config.toml
norm_place = "pre"
init_std_down = 0.0
beta2 = 0.95
decay_fraction = 0.535
decay_shape = "linear"
Each number is 128 + 24 x the weight over the matrix's rms, rounded and kept within 0 to 255. Layers, rows and columns count from 0. Numbers have three digits each.

# layer 5 MLP down, 256x768, rms 0.0748, rows 132-255, columns 480-527
106132136129118132138092128088121130144123134126173093114093117139158113176114112134138101148118127128154127151101117139125199135109165152140147
135133132122092157113105084137115081120106066128155106140108149105137106136137143084149106110130100133102129100149160123176154140088059146114132
137120097143119159119158137133131143118155145185129080167133151074118131113146136141126166110111145131139120118101112153108111132155150116134134
115131129120154110163142110134086132141068136117145094129077126089094122119129102103176106115101162152122149086117117085148086122126124159108134
120125135129107092130146139147112084140088143158084134100157125147141152162123140154139159155152149110153133118117155125157187102150183139147123
141128108129146116126085115116154141141121127143110138082147153159119108107126098108100108163111117119148136136132128147138145125136155136173182
120139141102127061150141150147148088114127152133142110152161176109124079141080105128131148147150112112123114139099151084130177126156127124067094
129166097138130131143139108118134108064156144157122178124149117112109138082108127141118080132118141119119101120185102152103131120118092142120150
137114176142150160094128111097118150125112096090131126094111139149135112133111133161115123126119110147156082145122149095158130127142102125104161
143130110127127086113094130096192101090130166131138137116154112112136157126140123110081121102116168137146131155170129102107151138118116145128137
121150105117141138107134124131091105175077111149137148151082174160109151105120142154138123135105163139108123126154172133119134123161108162146117
104147167133099166165135157124129156103129122111096138121154136135131143095098128147130127125126118097162122121091105163131151144113131102116118
123147159127158164098130119131095104122121092118166117162124105120114088103133154109105150107152154153143122150133104128142140131123144128123112
166089106134126101124128141130132147129121119099136129124081158139094091089112120118174109188112095118103132150126112124108095152116074174118136
120145110113165137153108149121130130176139105126126115124140132144102084119091137134118138130113102126141140126166185104161098135123143103149115
177148149138143159131141127138096144137127125114121130156124102185111136099085121135156136150094163182149112135148147153136133108141137130117128
088133131144126115097146135117111107123170112098125149076116140147189128125128147120113126142164105135149141150116087119120136166091148131102092
129120131103142101186133147126134131142090129089146141137144135131124113147141155125130174122159111120111167084146168151096150116129141127140158
119177158149137119120106149140112104122111138131167154093095128103175110143112151086163129125119152130093110107123150114074153125080137135115132
120137160105127139116116129154082119148155122136115111139153147149167125142154106144128112104148135141128132126150133118141128132139161102107157
101129150108139150128137126090141113111122128175095141096137140153067138115127108117142118154134169127132152063123132121110143123155163126104126
100074098104164146130078140142154106100108149131114127134183118150196138150130152149109122135136103124151137154081112127150120151111131176138119
122141121124127095142118082111144133117136115136110165142114114118140127141133186124119099097092174126139153148125152140114107138131113170146101
132135126118115170139099128155098123125119103137138130112132144091167112137117108126116152122161082123131145146139129124130134091154174166091139
133126134077110107182117132138125121139099138132118101099112151127110165107105122100101091143129133164118152159138121170136119106144106111180122
137139130104125114118151173111161163148108110120151131103104118146140117129107111152106141112159129125134116174070150122110130155147139145133114
139129116167124164165100102138088178143126112111158129150133162115103135158167108132132175170112161144141119144169132134087140092112146086172146
141106150085123081089099131150120129137146137120139104107101140134128109102106101086145125119138170111141159102141126143133120125124152168177117
098088117123164142109089119121154138125117106141119149160106123091152168146134140135132086118147149140162115151111103125099118120136169132129115
159130145108175090115137145131142130143126116121119150081141161110148131132160099176121134119126093145144118103117128121107169115113120121136093
163112127120103148145151110134167136122143170104134144132120141117141135173106195116127151141156144099103092148124107127107167107110125178134114
124099130099103131124124133156135084157144104088175144098105132116134123103089137144141088107116138146095093151129120176087138142146113134155135
081111152151115130156139113099142212094088109175129097150127147153151126129123066139122115093142122143110117121094117106074106139113140150131147
128126106156116164111133156116124084146126112101141114130158114126176130128110116090103083106138121133159137138092120149155200122099146109129136
108132149148091106102146137135155116141095105121133138148136128127121123147138133117172091085078159129090082140121119115147115136169164122108133
095083143077104117125139135103158156139127134135153124117105115118197127131119179117115146115151117103094095154093103134142162120141149138117065
111113130083122120124073131160081138127122117104089107130132131164104146089157129143109133148155168148129115171124140140158130152107096162117126
144092117116125161100174166117109095115079115101142079128105131141095126078124108130136107131150114122096118131123161113150133158145161105118158
114103134145110125154130090132148131117136105155100104108152096099141121147135081137137115126119119134132143104133115138140172138149126133189139
132134101106100114155125093114103162141121137137153105140109111097156143047139126152158106140145104130099123152134128118123159166137094138148111
121135095163123139152126145138153143102119164150130112121175142141107126099110111098090163187138093160111151129189114091126096113103126147131123
163128117122126149165133119091165108118100134089131141105178120176096116147148160133133092106108123139102117187118113156136148110133115160162120
109131176166149113115090125136145084149136100110142101179112137138129113123135133203123111168134150122084161115110123138141081122147150110105107
118165122134139122080128138112137193119116104092127158126111136146131132110156127122136171082114129104115160139173115081132118101131115122116101
104154177175097140110213148053177127145160090189168145156055183142107136169111109182099119166083154092112157163139088145112140176180155164087076
119082190099109150142111100064117176156115082129151108121115103126104078124139150107160139110123138169124124170103134144102129143155087138142138
102153095089155140106132164097130114135120091123136135164138145115075123126145157115167107130179118109112121109143123153146130094124173150133134
099152132133119094148105148139139122129146131156117138148130159117167138105139126162132119131134170121092125113139133108180086118171131093149113
126163178144107122172087144142135088116140116116114124141141132159102148128132123141160131122106094128115171134134156107135138115084165108141113
122134136157136161093154113097126113113115103089115115104127105130139160105120159125138120168082106094126139115109107200112135138145148122143127
143105152115120092127112146129142137103133162115127109132086116136074140146104187182086130123115116133127121108130119164117129117155115127141098
136151122101111120144113166142124115155142104119129159106107135116148183106137130149127126147136168169136151149159130167138168119123151133132124
103105139131127104126097123153147141094125127099103146094158121131126146148162115134141107151148181138132140134118132159069142151116159152103122
150130136117125088099124137125122127141127140156097116139121126166132111124159133087152114125111126115133097129172140162164142152147135149130109
104104114115141129136065102131117128098112120107133098134126107160145169110164164105120101123152102115131141124135148098172132114108164136123128
136128109123108127111155158117127103085112111133133142117117121120101180139142153140140092153130091141138112107126130126129076109139126159133116
135135126153140144202086138121101140102137112104100146135111107140146135112107090104137119126137140141126145165150113149148099111123118114129108
109135141150114171144131158120109143146114142105129158143147135087087142120153123169123113086057111116123119103108106097184128099139163117094146
100128116129117120117102134120131163126111092117134139104149126118162109149146108150100157113108149128145137124170135118115156158163121138111134
104127150142144131104143133125103138123117124136110105148111125135145090148124091093163139116101121099135109103089135069132114146121102098103119
173125095095095116124141103100120145125145135138150133092189100144120132110145118095143103168123115154150109155188133125101104133149123153131121
131125071151132139130110085093082115097101133144143141131151120184104145134130165152102121146136115129086122112097107144142138149157151133136096
123118112099088101136068146118175151117108157126099102156171110115107165116106173122110102082113125096069121138147148149105139133139082154125114
126134186115127178151139168130151130114091106155175091135135161179135117129130108096140087133118096095127137115133107104142171134097185144131117
073146112147099151110126132117083124152134142111133142114115137135120113142109104101147136085115127167125129123075143165152115135125111112153162
122146158142132078139162128124058087100119128129102127120136181152115132123123174094180121117099130151100119135129129099145103118109116121117158
143142093114105134182121169155131131148113137089175138121154153115160135138133141119141150108068121115093081145123102154122102109104132151131136
088142136118141140094109125118120133113150127143110141156143137149149138132130129106127119140125160124139124130146147106103118133127151109126103
135147133124149138106092142150169137107109144143138133114142125134115123121083142095101128126168132147080129100141137123134087104119144156107116
160177173140143131149104161073151135126132117148112197083128119093115128111105116114104142157157151124110152130111104146158067129067101102161125
126079120138145140149121153115142166105080111144107141122135136095163158115105119114112143089117084135142097165168142129121154126169099158138101
123155127117125140129157110135171111112091117140126111091138173160130148117117152129136154128158087165102122117102128094088130106120114169129128
120118112144114171118154169148119102136129125156118146133119114124127115147102119133135106102139095095190129151109124140102106121195064131160122
152126139088147159095079115134152127136133162122114092147104135105158131147120102093128174123147149121134157108097094150133125125101130122126127
093110102125094092082128107104098088108177100138129147126153101154128133115095074133139140107105193132100118119109111156144132132114126132109114
152144135161122148126127133113151133138169136142084123109145124142122168118141143155150115115119129099153143135105136165125170098131144108176085
101158109119156135117183115142103129139131103114132088142083126120152121073137123116092098091091127160117097113113118119187089113151107108130114
214150125129114142161072111168116094126136144111113138111130162147136153121152131181098143151103130171105135148142116120143136137116151134143109
126090150134114150130132159132123094140085114136154111143139092152102122156097126136104139168130125119145123168128115114079139120147123131124127
091122154136091129122142176151107130105153190157144173127123117103136096151099102128108114113142128161128142167147096170142088125102146099132144
144104184125124139129140136122121118124137098122115133134127137174083151110148159153141120100077143123115153139133115105080136149135140086119128
141127130160123123100130089116158152109129118136121126139102134142152130128121163127127147128116137098139161132134136138104086143135109169157135
125158095142119128125113127117145138152159120125141161147113101105044126159119119102100193105140134148107160138102113137170127127134165116143132
123115138150152140168112189128118161090141107146143115162131114122148110118134154136109138168132150106141170101099110149092098107109123132115161
143119139158156144165112136160129179139112116086111155148128117132164163115093120153162167151132141120146113168105138113112171144113126153135134
109145147100090127117101115130109137096142131088097117185135132140139138097135146170151114118143132114100123147102127160137096127148167144127101
117129118122132102126141116119163147160124096118132182140127107152114182130141103106133120161130101099159116155081114107096095112134142136116112
178131117107131089123117162130116124129103111153152130108100107133148131125150109212085139101135119161136145085173135102175148097134136148096121
145143123128142129123128108146153120167092104124151166131129099081139090115069118123139150161118149097134174137169121116102160127103108158143154
126155099167111105174157116118145142129136143123146127094158151137202146165135161150111147088132101103163120146115129143136157096135136081142125
135145099140129117137142140141101133147155164134117130123127131137104120064092092117131101114115163156147118136116141140117091143135110117141112
154156105139157094114193135097127137129112112131135165133186111166129142146161144156114132105178139119128160122132159138128131117120107166189146
094098132140132121118162115143121133132123118106128152155152149095123161138102109100125133116148116124133174158148127131161151156138156107114128
104143115133113108106114095110127102105126096121134135069175151090119088109132134127132163160111167195121099127113134150127147086128071139087112
122169153148082138132161118118099121134137142121129151101112133140102136105134065154137147127121143144140129165129101151094131129126113127157110
144116125071124153068151102101145098132158081174109122122151130093155140101113103128141121120145125106128116137128118108102095160129136163105141
148134113127104084155169125110111160123120148129100102142110152149101135127143137123122147107132112174131145153096107156121089110149112139097128
159142129124168115111134144085110137152165135152108112132177132136135133148110107115126157136097105175132136149173163112122099117089106108130140
122137130156119134160126148130122127119160122154116115114148132146152122100075117132088097118111131109117151108097151181171153120124151118130116
148121156128091148142173090098167123129100123145121148154110105102129117103147147131141105176121170134115156127125122088077145095122123135117128
134126149140141101129147171140142130097106107126144119108110153090158131092123127120144142095130165089113139127141134137118160095147118130109098
118098129112066120098113158124087128101113154152137205090087150149142197171128142137138115134116115118136122110155107131139114118124136108107132
140158122120130151094121125153122122122152091141114132133146129104137108146167111119142114124129135143138133088133107148125119092148114134177153
130188144137121150148151074091114167139149132113096115150124143146105095137118124158159141091154114128103107143146114135126144135142124127099155
136102166156139145112131132092120141128132139123124145113170147140134138121087121150109146124136083075094089130145118094100138126117160113134104
109116124084123120132101136125149118135146134163114128131114101117127116130154103102120133134129149093108109156175157127124122119130133108156136
166135101121120125112130125137124103125118131116126113149130109148106141154084135103084144162103142136133113112137117128142134130121113151103099
110121119144106146114147120125147122131120114147136157130132124076129130133128141150066135120134160117131113121134124042082132118122148079142127
132137094109131111147134087131122107164142107112149140113134125089116095143139114089162154112139136115155148136091112131136128130106128116099149
151100152123129129098107160122095104118083109114075098136126133105128091175104120111148148135141133138147123145132129142093130107141120156100118
125111109161124113156121124160122147110141154127132152138131129169085110144145110108142120102129140110146145097121145120151157119092159105119140
112140154131092128102084132051141144170129093134141119115140132128144158179139092095100169145108113106110131118112104100146112151131121105124109
086121141097110143098138126125151124138126136164108104105166125175162129124146116137149093103139127129142120138172104144122146113131122138109133
153090118117116125110135115097144135088169145110074086131121147132147109123101131098145138151125138120092146151175134127113150155124145133128143
123118094145130118124116111136133094114084132160132110148127133097130121124128102121113164126109126153136088114121158115128129084120104097169128
087155091119125123127117163129128124118173129159123067103098138143131151134158182076131145142117130135142114145129128116137115110184150103124114
121144108179146108146134136126123099156135171108124117129085110105109129107128129129146121132143138108112101123119142127142127147111106119144137
111138124146126117160124167161115167145136118131136149145122123142101095118129123149121117094170104153128122059113153090093126116126167146127138
098123137147137141080124134102141119129159131118128136157149112132117121108126185130095079142091120126144132144157116099092161102105128149142145
145115103193108110134087131138111149110136160163136145156112158121091119143104167137131077095156108120140096112129106173088106146089123120119150
074140094116087129130128094110140153096126129112158155098154161105133153079130111109165132115124140133103150163152151140132108124132121140172148
141130125163115101176160155096112132117116130126126102112162143102091165132173117133130125127194090152139135137176140102122127120169095129148114
134113096145147112143117177113104108134134169136094148105099134109161112125106121138130161100122150134133129141159121157155113142113132098107151
116120160138131087120115137150162102112094054094124141106113082114090099136092123179191098158132124075153127110081124140156121122166134119118124